Each number is 500 + 50 x the weight over its row's rms, rounded and kept within 0 to 999. Layers, rows and columns count from 0. Numbers have three digits each. The size before them is the row's rms in percent of the matrix's.

# layer 9 attention output (transposed), 192x192, rms 0.0688, rows 14-123, columns 0-31
079:458493477600496498488499589506485515512521593472446533456376613501606460469572484505440485485515
083:513519475506481413434437358448542520427411534440491490493593446482474369557487452522547462531461
072:435508406533474575458503506507499573614447510469504489480516423519562505525544497472535506491574
068:453457486483466484472591468588556544495452552522546544481482406535490493487482396538540495404544
089:532398454468440536432526528451500481585534510450561471472545534526552484462484369416472471520461
073:480487514529533486466528516409505477532427494526509601452471526504572505484435494513469506518593
073:450423435502496523540527500505452402456491547453545473404551615486519584502496501508469495517516
075:522471472536568448508493463494459488446484581461500483535389499439554549470557473455542490561472
077:498542469452479489497516496343515585474555521516417513559575503522489580478506570470456498503537
085:510489502536474563500559460336524465509529563528470559545510616560600521442515574400462429568446
070:575458504579445478549430586650482518516535519546490547549474425442431588539478482457484485449444
073:598518539430565485598534556560361494508568514535566485449484524504484515442497499496447544618523
085:373561418589500544499482414335515520546506567585477526531515488466506553399509613471466402449506
085:556468537516537506506521485510461439480484405487517435497530636574447388485483477511502471523457
085:499449492577446492464443468503520530475468600513507475471407563468554540487506478507497469477520
083:450533533503560496521470554483477512480431461544583439582403493488547491488463590454368562500522
081:487521541466489504482553466420531480477544512518483524476577692513587560498464586487538375565504
076:519444507455513476521516489492390458456459457497478477506484519484509469534577531519475421588507
092:525435484540550515568433536523424502450499358569571488539444399455592498551474566496512524408480
088:471471518506513514510569413463519491474562611524471469475499758497499479499509529467490451505505
089:419526510539437510548527560561471441476508452482439433512616510489532515499538456549467476543460
101:503430523486429502454568484398511489470501525344478497528545396533408561532505396509597482542520
102:535546521495532500477524416510507535510522525582415538453405618495591390494437614506412515463553
108:519418507470527514509510482561522476502501557395530434526509466523422495500454526466568524558575
098:490513561514467514464526421451467474483510593481474518447519525493387437526528489482454444482443
094:557494489446493482548437546582557450528551426394467511494509416480529528521516530491475559533527
093:553537505478473503579464592537533443542542390497453510526486395497568500561522552556498542452513
085:465518539521552532533526463453465498478549519562447503436470785500567448457503568522452502535485
100:552537493478480458557396589511515462434464422441553507569535294521504488516511417509524580504493
079:520455421478535514440410537479494511438516406433542528545576318528390570505542470480553546488477
106:490490547490490449511560452504501430528560628500522470489472619464446466427483510459437489482438
107:456533478451464501431582436371511552468478562494502498513519484494479523457509476477537526466529
095:506590462546409404504494492493518462531555540518456512534499431496555571495532431454438582343451
091:398493519552459529512526499495525525446531538515456517469516691510547518529510516547489442529462
084:480473529492545479435615412473549494532519563620402528392505641478426448520473546483447429424511
091:556525506504511501452418586460493534502472412435517531509566326511466549505471447535574542539547
096:541551514480478497549408571598541470496434407428483515544540282501484510547508474527520555499517
092:548319430448561525436520410500458505502536520457513449563556523497385509533487510429603552452483
093:505538562512436489520453466493543501430505550373487457472561586465486472477470488583590502607518
084:498529490505528479545538445535534397515501597593530492491444447532519483543516508437348371505449
101:551569488481513511446400523520470518499466519486478463535465455538443499478569550501444639511447
084:434519548508472492525591446517532478487540497567426453461493701513535482485522544464388450499442
089:476554512517493519486500494461485505500538492562443526401492699510605450475491588546414508505509
088:484493479487524554458573404435474549502518595633477506460426697483514448444513563511458442515483
095:536449507487500536517409533526515519518440452434535491566493340488437513477517464477536525551532
099:549496502496573482405442469511518509417465571515551562533455504475499456450466523442579507567555
085:493408497504477507519545433469466457463528554549472447474477592509530473514478505457425487499471
094:457494556514427479472514441413505508448478575509536488506477668478467511484482490545514452577505
092:515601464544488448537459524564521522519429499448515541531554456479644534482500517479447516433563
104:568471473456544603387540449441409571548497453615529533566503477538434483482447543502650612543455
078:565567515500536516517513421467464462505484522602573549470456479525465388534514545564448450494480
055:521519580451542532502474610464510628464476487581495517471516477435479365459573464444491491501486
094:432519476488542551584620496476411473405437597559540493493537520503544432474506583541494479512471
070:463449494446493588589484459504436441455425438449554430585546386553528511491513485449616514499571
084:621502495474482482469415574628558513517487383507543541564499381524474562518472478468480563497511
093:446492530521476509530568462389494532433532615501438487457485659490549482448530494517538443583480
072:527461447463521499515451531413533497497395453471524496481511425499471472536501539528530511498438
086:487560474390523558522460546562488496555387410552566502525461414535440439543534615512470557461545
065:464511476502568577517579463515495461503397563522566615451397477455520494454556606513500482494422
057:473537536562531545485598375546521513508466473412468457390484638479519529514475508532530509467465
075:472550518448481479580539546409466501492463574598521522470478381438488517486508612387438497556477
065:459476463574561527403513399496467489492489446501465568410574566610416526488521492476491530464499
073:484511544545491446465539549449455468509487553432445451502526573457572441497485460548500521471447
092:545504458526503485468453542574532496519472368434530537492531386502498550514535493485479551417519
090:516438473503500462452411603500537529581515422423498485501505452518497573505540433452564586461488
074:421545522516477409517530435414505463620531521510414489428517662491513541506534478480588478563463
090:521501488487493506500469553561527504497463384466534513569535334501481522536497463446486588471512
064:455476517466519389418551548479440512514384556537492535527475481523541480504461538527456566513516
096:583460514453514508485450536489497511545519370497478509527470488487445586527487464425558533515495
083:501477551512564452479474492471536497563499391492477508471483525533423596492530480414518521488511
082:506471536489443468432469504633534502542515447433528554551507442472462537491514448519552510494568
077:463560481474611559561518488420444546477484540504499513456465583490469427522511582531457455522490
093:541518469472519529494418537559557517540442363467531516559515328524462538537493475451492578439501
064:452493452515513577460570457465471443491477543479496536379439564531449521528471497519411417543469
094:438491520495509483537596448446485498452531615509496465427508602496557421485492575546491463552461
083:461499473504442549468442536539525453557463376520513500606505390462488551433486521482556537453565
068:544464461489493475467450507580481420532506438574512523541588430472470549484553496462494553446491
070:566568484493447568535521471451597435374499482559477450504550460493535429483445576527467466497543
071:535539453538533566491409458531566518549474385446491530537553478521535498579576517516536522467518
096:487516476529529519505555454454503502466540575498483519484459566494516470560477519568415437533426
072:576483387512436561559466564481414487484557466458521487543473489512446447489557598488609455510474
079:507485425474554607529440529546579538475432402499478540522460429459453438514499518471515561476517
123:493419587543549548588559422494573375510494431508465503518424478463445506427565414529468412495508
113:432480549495514522487453483478559502500484438407487504514492463552499537504473489525474556475523
119:470443434464534520536552534524519599556606505457570460529498518572492567446490486571506503533535
127:343613486519458562544437438495420465510463526504458552573521499480490500589498525548503524475480
118:509532429557494483452497595487459504480533554372478540476531477503469504478405436505553586460478
117:349472481561556559417574532549463474484496567545524579434591578544601498484563500455428465455433
119:484392563489555528548480561478517567477491541473505543553341481587499480544361594533404520526413
130:542566589526536504602469503480561597576485514484451458439547475538471485559597527479446533484537
128:443589589537519565549495533489478485509452523436567564469438546503373485481512555522494465485445
122:526504501438504504542596471501448537547455478500484453570478541463424537448503395502469472517467
128:502453513526527558465511410480494449480571429596509488479453500600508538545462490466511390460481
127:498512504530565478587561478501530500488531442446502496512539451383482574567461542506523568548451
113:435565437545485395490486472483422436523423505420460608618517391501515433470549440466460469439480
127:528510550503513497515505513664444449491394465520557496519570455602495494475532454494394475523525
129:482463506526463523551522491521418600429537542630505438477470483556523407564487452510472566457414
121:532436560481492448528478525510470487519503494442517444486460445476527496493573481493500537451460
127:490518396490516447541514508484536484534476536520509515338553497467581514543451412420495513592538
118:457468517477522498537512457509552481403502449581555545518538442477493538505437436556501475550481
136:489562465454527541527473432408505527477517451491504560578464469570614528434543498515539532483513
114:512480484479580520428432543410490521460565478495529416462531394410523490636587519444519539523559
122:507514534543474544551420522461475439495562543495530503480572506450440522488456498506501609486449
122:467557377455492392546547471446582466459520554458519534413513591475547500448576576525458505550468
122:625430517483496485420479466440436492541513456490454473544488421583565539488512513486543596491541
128:518420524474504546528485581451560486503455542566528564528601466373553507413549561496493582457454
121:495556468397481517504502466531475416471402566515501627527438558508476545579502522560544528530539
118:505484519445533493506483519562500478543467412438470503448515439596509550460447435460512464512514
118:423437463540495508521582463507552584414464510472437540634476482355439453489513491442531445460452
125:472475498513493509558537506400453443374477454468499471444493491555547473461518528504504476519529
# layer 9 attention value, 192x192, rms 0.0738, rows 15-123, columns 0-31
088:444497421523521478555531578473520485545582552516559493492497487569532563519519541421461504506496
083:441446516510446461497457489532450532408481550458486566539539556419471535496461536593501527525471
074:482531504454523535502441501504486538449516528466442497519388528441530540488460475439555536593473
089:449478541487513478524551520559396453426528582461496539532565505533444501503494485557615540517511
082:476543520473440539505499470595488524459508447623449495464456530512595494490530476502571439529517
082:520511464477429447413512523489447532553579517556528498556516521525526456479522555529616476462508
078:458551539570376558529455583460454493551499475471514520508496511539444431501413530521521460458520
084:497462568569557471553434470573516498488449555418477435489511533480450460474504474461564545517467
087:471531557511581489528484526544475452456460543475568443449571525471413487514472450536571516450587
077:548464483441537492527491548501557475550461386461459465544547517462455448434491510567470557504498
080:510458490454495569509477430533661484520384510451509543446522500493508535508423450502500486410481
091:574446629480505492563499574600397470466508415463501550539516531493506470509588489521520557507508
089:444526430569391480494535435412580488500498583453535572471542477422547512558505551510479440428570
089:505497441456530548545509553507507519457552485434503508580555523516396472442428469481556559481458
087:609519495505486561455516550523584472460475556441450509433488477524455511522510427535657434483452
083:425462463558495526535510507521470457471472480477517463483524505459420521466492535511542527479597
080:472576431452517520473547504501607490584538579501574486454521441578495510502440513447452482411496
088:548585519448412502461517523424616496503481516508503501534494501478550470500603461521446492584526
094:486480492468533458564479465474477476513480511490488507491542536502464471521555462415530515452476
088:427502459564533460519501535538535482422479616467512521488394482444497446518552501598451398486560
094:543498537478552447519436526594464504500486520552595453546413496502538483465457502573457503493539
100:440527498451510491466514478395512422504535484502546491517464486477483521564473515460509485476518
098:566594510467488528420397448489380596543470525571467490506435450573473510419504463466570461436436
094:365484502486533445532519507500535442574521433510621540544529496481506495487521494466528538587542
085:537537506447513563509427526491510470468575514577560465529436472560523467528449492550414433487519
093:399447508522548529491432583443492457517415453526574524520444478434558513440603496509492555585549
088:435479444549505504511534481508574391489445551468493589544596570496473517583493489405482455492510
095:511523534505517443478444558502535556463512411427439451502503495580509543415508500534461418544443
083:484449571507549493464496538510486525501493519484518474467492497438602518428446474559412507485599
104:435458415479549568554453473536471532556570450505451499496540501536427530547451515401496491452485
113:602497546458451492522505451572547556458510546506434472497502491577459526512464422454496420476435
098:505397561461559534572524545502562519517573489478560434507538485486497528551510540408474483489555
092:448544538545502447556582555438495467462559570530541477485539558467509468467579496503515498462508
090:486521439448506485512487453427479439543509472462574513545416472560529491467557413487566534561495
092:546487563503468457433496504582493469473449370465515413527434513470536515437465496559522484523531
101:521502495536505490417471558501488548494541456480532478522454454539607486437466518525462477553432
092:528460435455583462485464468471532485479423437506512445492507475546545517485544522519435521410544
088:519403487509469498473491499531471534477548516504492504564572475457410523526383583511456468423535
086:473554481489561501488516455454549517507460532542507597502481481492421495503531429511492525487416
101:469458488484495446530518495443530455538579543577523476424503503560511568526402557478466427436548
089:404464456508464480483516517390607549507542622516589590511527486485466492520556449486509430487510
086:437462547504485492540587472457562371407517484494540557549556539451480485573432562480533499454509
088:500498544436410457555550532450477445536497551440462515513576526528423524586541406439500561450480
101:544572500492475531476527526530434650560526480530458518464479508598540492467499523529492545466356
092:541552439494450631485443412533407564562506413516436517464463500491489542483407532472592521482473
088:425511497533479479509496441539534474483525617430488512540513518476535511471508455553430475454520
097:513461456569460494504541492591553519473485575466510478478561534490547458491428529497537423448495
089:460482485543469594461555499548504482419426510468504467484508502426513454501544513496600367520442
096:517523496488499481433474512453555570464432568433470525548565530500511532529581371525490481475497
079:554460502470440559489440468437458532494465492425445492485486520523596592448491394477525478527507
068:514497416535464452510459472492490402447486432399519520538446518556489546481427488564528556560517
090:641485482527474494435455436501526517566575525490494517416443495462542525510527455554496445530471
078:625542459573523495324496453504500581526476567509501471429465497438513487488575456587518503530482
082:339478477532563530523576493489449508524427497573462434432517495405426499485573466536548471470566
096:505564428496461465446541481528481442576568470527573509494475480472532492590516604463428526437408
076:495470554496525442532522539550466531489499519516464465547511470493545576474573415536493498444574
084:597458521575588457491456499470528539424546561449450531495521527498542515497461412526527450588475
076:569583478531432458492416434532482504459517494467509457447509544551545507470428452487493531560600
068:578497394447482503480437528480510498514572552415482490601467513548465483469421494399501421473459
081:587501492568506531555476464555537457507502550502432497388497475512453474506487427576593468502440
077:446467411486416468572517480545483496520525530477561519562438533470551495540444601463460500469536
081:481509447532484603499535497524465567488514471560517515518430517519509512503514635466482454524636
090:395475560465515458597530523436491535512448547551488470528500543451451516461473462552559485415619
085:445547534455502488538562501464418477537434503541490497511516504444472437542523501482499487450652
077:451531454460515519503534500449391496496448567537603585559505479440528464576613534525390488455509
089:393480497529554509570512582514490486517448588534457487486504505429458495453547503587584459468629
071:461540553477437573536493457439465545454530492543575502405567501442482493512574515495495445561483
092:321469517528577440522515508555559487524411464411527536578523504479471411495484525508489478469599
079:394486477456548405552494515522423507464415460547530517528503506403504459549564484545439535456611
080:396505503508545487615509548484497465530451449597519471584550499493501518486528581492518574423498
080:662458531484409489466444487541520519465517497476494555427476492552517498505461449493489485614503
098:462441527455545415560543527511468555477471562518450477477550504463403506477532479538558445506587
077:584567479503422400568522481548491550487509529472494544539572485579515444474426543433496522447510
090:657522489582437545466468494484493485532594495464500566435441489568456556495455454531489523463472
085:526488527531599443614582537524420549498461554591488538490555494431550465566592512532500584447485
071:442554550546530485618526517451524518551479438567526473503413551488565513533426532590520556498489
079:561458516491535455376499483599546565516528539419485507533522497565495484439462408527497583508345
074:473549549477541479480542535485451563425496545510460450447500533464437457456447525468408486492513
095:576530531481445555458472478540534500448510477494449517474456497546496548467473537425484507534428
076:472491623488437501409476474489603465499536516463523504485528528476552510468482358562400513509517
077:453503524515572406518486578572472497493514473364462507617542500489442464466482548568434441527484
123:458469599458383456440600440563534397468591527435487536442594477500511464501448472520525517542498
123:510583586580466518540496459417553479534436478585476440485449481577597486458474521466467449461501
118:443540537533598498359500541549508541430523564516486488442465513490604520414484495497454502466522
123:446498494422461451564538554532492624491501471402431549365521479439433486428493481476526626581510
117:489516508475536525464552454495527473472508616421553521572557503537554554554511506545492522556498
119:531427494483399579548562543463497543503489552511568505519528544550513449393565536562470487473462
118:494596467575450498467472599607478468435504380605464416431527517502516583528488536517531494451517
129:484533590375557526550466488401580390583540483495454442508524507495414483433506403447456498494585
123:375520388498523571547468546545531613509532489524477502438543527329438465471528483513485482493540
120:490511533493510467402458543393478522444509485456440553453452530468480536530484390499485471528550
119:498488480459489564455563452540559571553465501509529557481459547514475519455545573567417503448518
122:497384546534593523456410564553524581569545551374496551498482480497451502520536528497556537489525
118:445388431502498437577493433592499423473505531459463568538562483472446582541454497481445435512454
127:482438508460462460523481518457458427454618507488419522530499502509575456559532454551463516452449
127:454513414509391386423495448556557467483450492496509474513474503479455426491486479548468531442521
121:599493535430424449426563507613568424506519438475529459637540492520540525480423452579488576515578
127:574458580543429550522377503471527429517433407457525478521519516441561508529575424525490478564557
124:398542511534459538475545473419440541539554518505522528491530487505496448492493484403497477474556
125:398499477557503495439510547506493528626463503427483449576487500460468488531530438465467494424414
115:457573563437457516471446533556458457483509390462491502387496459598471551399399424567403508496476
117:539500490489478493470537421514535531393433436450530486466440516482489515520533495531565521490450
129:473469533473504580417501555534439493610575428526494515570366496453562476505442413518498461615535
124:491519449465577458533491566472499408481542496552438458493531493551532486546610476496430475505432
118:462413571577522502387506406440489514522464460484474473458465516593492546579435501585487448533571
118:512475448483496544557527435483498472443546433541462537523455512475549542492475455409534514485530
126:553533444480545446454438519486521555419584546483466530429470475443474512498551521475497433504475
121:478503418546502430577478538439571488577495567536512578511446542438485552531462471417522552537485
119:522483460495588418473520521566522436396465457530512489528512497476524473484421504478534542491454
# layer 9 attention query, 192x192, rms 0.0805, rows 32-127, columns 0-31
095:482552458449443510486416441538433445460422410500520545534525477588527529483538569492458584469610
088:510504591477601473503575571455558470609523430493485478534604485552478479503495459554634497407532
094:533598441501411514502421411549442540424420520541467558472416509496516456454466609473448502529536
096:462510521547483430437573578450620408592611562513478431467482462516506513507486415465513509493378
095:495412569488518523532571531505558628514594587512471487510404473481535567472478424551515436468462
097:539503560540536513510529488512532536560484469559524568554464520459453463495443520481478491518519
112:504474463447565506526463503595411558527465511512525482453568603536521390522503598573487556459557
096:530385571385538497444508488480459515475520472523447381530496461465565587452500482494487542522552
116:507549527456553518509458464524441527500431471500514508461562645542472393573501585537453547508534
103:494468555471466429600437578482483418440478574443475515575479384441484555464482454479509545476468
101:409477484478513442517473464592505570492548527504478486582544560501514569457523489615640403469515
105:463385439517395436573539543535558466585542536515575576476532507529478561499494374490520442489509
095:416453540475450518519484459418487402541496624524444422413546471413496535499421484609600527556475
107:497494476557371393489489473497564480495491461507565551617504501473511575498493434547533428519535
097:461482510525535486532505555471507468564515493451557499408562506537559539542472450515488557580459
094:360443580362490630491513469516455522428520377413396358495466458537497525496515541492470538524544
084:478514449405491507549505465568534557470533547479485527535452531468395527502515505435523495559445
094:464563409523428500505429434531400462517368443475540503479511499533486440440535550467468488555571
092:489436526507477420478543541487549523455565573498449393486503496464471497504521433470444465421422
096:503555468499559543565486495414481436460406382487481511509537543508525552505560467508557561534530
105:523504448570549462522548521538486488471501494478512528504529452487482525462513446450499453509427
107:550450491573466451448593482454581559544572511579440558561404454516445592401479458489480344510526
093:562509517526453434454547504479489523437546512481523536512472500507522559492460501527507443534540
096:522505538577500419422528517488535534455544436518565520520540437470500562472539390544498422486492
104:502458543564498462418498523462505516470575481509523453564463390501534631405444372489559465542499
097:534450513472487371450540504469467504528521508449563410444407425515493476542466498573489543482468
099:434479468558400365470589436518502540558477488471503481496534486488499558430511452491567460497558
094:474520500568392551532438569416453439518450453506521522592533493478555568423466499470437531424546
102:519474546514479520579579555534507505482458474422581532483537466459484497530489473558464488558377
094:456495433471490602540567526505585530525468506532541554481518569410444483539528539427514519489533
096:481547489580490546535519574336546532596503509572533536466506537493430553461504531469499549535489
092:594505455565477501540504454514497415489443435534523542518499417484471395474438619490437558417422
177:424448588497456379515507465436512488495494491488455447405519370488544596436467410509535522500482
173:577520430509533575496469509566519558490516527517511536567499649519471398568517594494472444514538
087:522560485533547598491542559506473460518486506485527574476515540493429433558445518492526569540498
103:416462507533507414482528536452474468456515521503447480408501454498551515436547454490601496555519
106:453422471454565500507531518476447600434530525518517440572478455490524530443576543505564476474516
102:524462401555494537519572442473544531541571577526509518525417586443452475477504590469519500480518
085:577562623478484466525421584556390442424467415557494482509510444533567560572505440550540459600554
095:461542557551491455491512620473481645392503430394486512558503453574513676471477461490518443493542
083:502557541460505539565447461556459521425481585548466422563567557551566502495545502552484433501543
105:595456575472418403464412522446532508444556521423423501463585433463491581430498425510491479564428
101:528519475520502595583531435508528550508503575558537580502407508448467430488533595447434457435473
085:499503500503534549532588516556493573516527517537584557444479566502510439565466600471445430538525
090:435516571426560534524420549523487453478525442451473419574565602472506542509509462596536459508513
095:490441482588468375525479417507606483534552523504499523535445469505504510516438481499550536489508
086:523567513568481514389469474442461504486466463508514566393479445511522478575430471405510539500444
093:516461467521371426498466491514521457524511497428465478526583533517516484582502414485527485486560
161:476498534544547436493600500579494489528510550446508513486535581453409470501480536501547481512535
157:425429582510483340545565544467441486492501498436487441494512393481538567421498421538582529469506
109:528564477579463609414526462438477496467452476488557590460446529482508501514527548428436481485453
115:552548450515540594478512438559523388554469520544569515413603557484487392622462560469484581502484
087:467527408571529516523503440431508435563433469483542512435559582358430398547484589484504567497501
099:481549406403518539513401409448437383534417528511610462409535544427517423491461577517481609482512
112:469419561510462406523560598559517601442476474444486538562508442542486595483550404522570441489470
079:456385461574467502487575375512563538581599507631453450474362433436479552473484555449540468480524
098:475551604506492474575522512546495585447496493487526471580470417498493574430547452529535407480505
078:476488450509481485477474471551458457498453451542490442596501517497483475507549504506538553446470
105:528522395464464618528499481453559565521541523552528551545424570441501433523501539497420452429498
079:513478405542429469472500424538581499523576480469498587568440520484416479556446495427528454465541
097:556537466580545542552614498459461517477508542541558600457380440500507533574470556481462473485449
096:543573532437542471450491545484458517496547515438399449519529533525541589461557442578516567586481
090:545464670398527530519422537532472421467522457419436374484591520517489525439493512550522470529537
079:470502402618463432426503489395536558494519468544465562503384428507521483499509420414531570445453
090:578447394616447447502440502446484466567617493572499588513500519501541486525456455465452532563480
087:614494408604433497446498486449515498564557441630522556546476540473445572499536527446448529557430
085:566479560551462459462463471402476477551479453513510592512529489460466504571506528486425507492477
090:463453447542538516543537493460492533456474519568517547471475496412468505452530453503509444522471
095:439408405463531592548531453537544461479511543570539413497481496450521509366486470434513438519489
095:461390387426533625549530436485523449530544556480521420423529495480526507427462515413564505514537
104:530608570552525451485494493557450470466476538437467600453532545575495404623467547586457493473467
096:529515452556529538572463458520449377527511516469499554476458608505579375495508510531500418442391
102:522496419421487447488462488573468523511513475419467543473557519531512446565551421502522483428506
110:502436459514531403509536593418479477479444637613466553527531505430522448468565486563476460550518
117:472587433430610517463523557560538486458515433504504490521489406529380474496430478493543549437486
117:539489518572469473422532506494441527478544469515539544420427433518609631545555485427436430497483
115:466489559476496538493544547475432474473465468574474477456477491548577561465448533522490617515451
119:481540594394451487478458553376463490548450524423545427470523534465486458438536531494477506394538
123:518468450532463455441394483531448431513448453532542538537520546545511457477474451472534551465612
126:573578495564525454463450488454540465477507460551400522501444537472437445544537588551440552498451
083:526484556455505579524423543588472497557554551483527459430496503624525486430464417497508489561549
083:425488491461522463552504531442494584555514590494488530431492543518509527493492414451516463596546
082:567423395542413500415479474438479473614576540563540570520452509559410521481530473429495491566469
088:510590457495537503528535480501459438508425564464513404488608521422501325538493582506462560393428
086:472549503385424548544444567529447494494444473458567457368529542555582458501545474521433562510543
085:414575502489488518549425595535443507485496433464528452466524527531590502471522432482473496523528
095:582491462569546497519602429464511452563509590481475493481409504461457459554491576533470496428418
102:464577479467497470570508537557499573487503546509487521618423543467498446528576556576461478601511
125:526621523444542402567493479609461536459493524410503573484525541597497435610538546519496483460481
104:499482445419541505486511555381510366401533429532562451392435494498515456545466536612497495505508
116:425494487395485530543593486528460488488533505470544383481537517598360490461511451445588511559540
119:539424578471536467507457467381440518480511503516447492421488493510492526533445434538475465513496
118:471412425506452487583460490509509527527553504449471505532515471548440477536552498417481449483568
120:472556513471400475446455399502563478531544440470538445525474531470409497582517458399478427458571
121:529500465637489423433497542474571524548513504572507508551442551486517459509606420423498440504487
121:608526570487468458493491500438533418500543551509448465362508454550504499422408446483508518529426
# layer 9 attention key, 192x192, rms 0.0689, rows 32-127, columns 0-31
057:503474530549504498423517536509541564539531617505516433541499518410578545490516515609458491398511
077:490550458552431548375521473496536482533427502441504502568455535502526564538486459559486469473547
071:446462411439512434629487564547466521539500494509523480510525513456472451493511567441479537497449
080:473526519602498625430561564459539508500530457492430470524517513624572551522454443553468513529542
078:458411477567602500416508453426510450478418512468589497473527518475541499516514442526533522487579
095:563474449501533512495553538513527465472407446512450547527472557510425474548566424472594575434459
080:428480532466564427590435490559490537450414530510459560527536508495438431538523508490558469488600
085:522503563553540505424451372414457431416459507473450424499503429531427506421406389479537487548534
078:446538612473517439543490510533563524462427560467436497477490557467447364499523518567545490482584
094:578507489531500477476460549431440473498464466413463446441475439455612541480532445516450527504456
091:527570501499524574460437462526423627503559463474442503521502445614523535461483566499493479516506
089:431454385494344463432554428519535425505464454494546584457458496519552519454390490403540440470494
100:540547556542536541522439523455599502440453558503539435491522497463493525600523481568467438532495
100:525531354539476429422491492525485465532507476540610518560517515493607529501460540511506444455445
091:480514512499492543470576536518569564564500493592460504567428533580547513495501520363393467456533
101:530403492480498516515453430520434544400476420398479542529559521574427483497522421431607531541530
067:516427504463484437545417527529383440531544462514486527568515481484490472497449478475473456593454
071:443513406484521544427453554433554453473445550533454433444432510527478502412555410438532555469482
072:623525506572567483501583514479537535567529552578593595498553520422529482585436525616450449506465
079:575526589509467435510540446401522449520540517479535430389549476485438487484511487559451443495517
081:560437497566564605460477406535435499492625453419466452461501487484455575467435525506484459624469
087:502493372536580605423611500460554488528574481562491543427500492546515526398451510488498496530516
076:456549514507508595392513459433450402428531468451376464476474473555518476439489455477450413521584
082:488479432502493526439566478482456448460498432517452487569549550560547493449491530435482588553411
091:518431445562479590387568417459487434481503496499570460499498469533532566423467424469471490499456
089:401522460559452536566553502461536461564490552569561582574515552550491457520581462508552650422556
083:517522489544539554428495511531505438548501444426533446433591531520535502516529537547491526531489
088:493552482436550494521436460561403494502444462516494428442533499540556437493617427532509419529512
094:506454499508510521563534512476543544430550430549436519528479430518521501422472530505508503535441
106:514583472529473532448489509499618534454541511555485606539570502484405495569491542430518453517548
092:562500534538545456459547495531568510529563561533498480369436519460489511514467505570467432485416
091:481469513482504423586500473569488502480513553519541576558523458484467497545490563495550672484440
073:460439476411478518543408446504554407453443469395477399437572490545469506465603453403521588450575
088:511432574437500513531504568466443465479469432453527506413507504538505507469456451530560506513501
075:463534488470614582486527512498474596396519527485590440507559489550578526532515524558478407551495
062:439536520504570427599456501508563474457465469401463404487593516488534584520536456647552554510570
085:481443536542443340545497556525490496531517429487485517502533506497450508543440439488540520528534
079:618610434591571559436558523429517481568555520667500529504405497421542525507486542586486435538454
075:431466565456506394522468507449462517455464479486387502479553526478439447504465444485525551533490
091:487464570453498326485432546476430478496501414445431414532564537533536505447516425509542588517520
068:433485554507517418441460484501594476563501464515508523622548530529440484547439439427526484434526
100:544539580439549558521460485514506596448585551481414506418523466467495505401426556576480532566507
084:488566441534440498504539401489577402561524535529504499504495451508563490545547528510504532463370
078:483486492458515417502591578478458444536498457538556454494479402443484522586511446593573554455539
084:476428559506593512576442541516508572529506520544421508590531662469437500544487474511512459516619
093:531488492620375466465513410572583528512542461443534613529509518508513529546480583518479497502450
093:477477476538453483423470566472503486513432508525623535454485522432534468473482432441577505454544
086:501433438523519598529450517582491510480453563489472542449457606470398519497504470434509449462587
063:565565460511475371505515562438351504487525516544423484489484517530529487488503445540498504523420
084:482492499412459421499492475439415401461465491393441491474584471563449494417551423489483621479571
096:534523402577459513473571452448529425511425531468532508407457549431515455510462396574559512481408
079:501522501471503564499497446495568471475504521555512489457454477503515554449491505471504380559456
077:529535429496495580480458446526533515373472488472468427490513492508458501460463505461524463599521
077:539504540525407541486557486493513537507550567603570622492411493487464425587443585511405391476475
084:443529446507544472604411524513505542468484528440327425523572492520554503398516511444517511500440
074:487522513498444555512432540517517521389505431546453461551446442513654571468510546448497576553438
094:468519505460502419497511457562509503512420492491480488590541496503485573486529508480588595461513
091:461581477484482534471385444534549472444509462472416440561493549526537573403514487417489493561538
088:504496457519394504484533396513543445604532509600385506573416473473481511504497563467439470474444
092:501449527479376523452483476509570505429500412478524524568576488543453538519494556423504499473580
094:564591484591534621484584495454552479514479541602570578574486465446498508541485544523499484527440
106:592552603462565452479440527491493581474555551516425430468494532473522493446457543604454449552557
098:500538547434499439510453456458481482520522505399449449461618480513506485442460506539427612553512
085:464545454586380470402483436451526502464545492480528505499489516534611511483460501372520433464422
066:580563575492475514401520502473511557525467533492538477472569599511510462513520532564567498467512
065:520536569513444440505483582468477558506522507544529493489512571481444379541543474485606486382544
065:442558537486479532448468440550630544510390537539552503501538563499457402540538544489545421419548
071:484501509466530488448464506452438460481508399457526421483492419575533604544503544484486514608534
080:554510520567545374456553467471478417547468535445521469427514459565507529527503512516513524557463
081:576527523558559443453525435518487444547443575528534525427438457498536515457488540521444463540400
073:458528506453449584539487500601538532462477503536458569604461581486547471481499555541543513465530
099:536452516534484507425537433452509471578445537484575523446534567465439478454548481518431488455502
106:511470489442507497510438551400523544473517378529476454476553516527482465571428478506543569475526
129:522438408505452500454512473607500513571433446561501560575417519468607512541519467411411513530489
137:555520503463370504501474507524524560493450471594523556605511502467519536495537452467423591468541
149:424465542550460468488498475528439490586556439540515483514458440486563593468559535431518468516442
155:500480592444607523581536527484452491454526533515449477440441484500570476437423462597485536547494
184:505499567527461473530529523476584460563475569476437481386474508503508424453543442475566575447508
174:423434397528406490489477476555490472481433452457560434501502545520566462470521410457532577461518
188:514591524546545467469485490495617493609511572582491532511464532456521439550505571565383462444422
072:588576452530505451441543517497465498483476481501621587588536606402485447521492495507559508439499
072:494560478600565585520534555535413583409516454537546536617554546498529467520446567601594510517489
063:498610516476433477544443569534533501395444441443431534643620552444498498512519507553544525421451
072:530476516600524477438540404462575431558435613555570461407519528440476481478475484444509458502523
064:521415494582466555456471487534490517501514549630586436436484528465524453519430512451449361565487
074:445423553521447556486491507507451555499537489502520543445594541452519513488517500499500533500563
087:520647538519590422534528490513486409466444553464447581497530525495500527469512463559528519430426
094:517526522511466500532450552494555502485518464504445525526467520434542510636516567545407448512460
093:476522525485453462485529494637498492495469579478506523560495549490542508462493516561536474454568
141:525506469495495530473427503477485550420523526428497483506473502451563516582449523602465490563441
172:477506487466579532531511510528524477462507504459545414534509499523378450463576414539645521469513
170:512411594449566464487502554433378547422516487504524434456469476513544491492412496558538478569498
180:490435503456437534547486447593553600559468411467482526499495485536496489512518576436467482494554
169:470527552437408427394515468486604470513426442466558523583512514526517507509455478423495441419562
194:500508453561439420418528542447499417599442549518523604486465542537450436485501402482601515427440
176:520440474431510450511486433431447503463512497434465476407520491486419491502492533428369524445520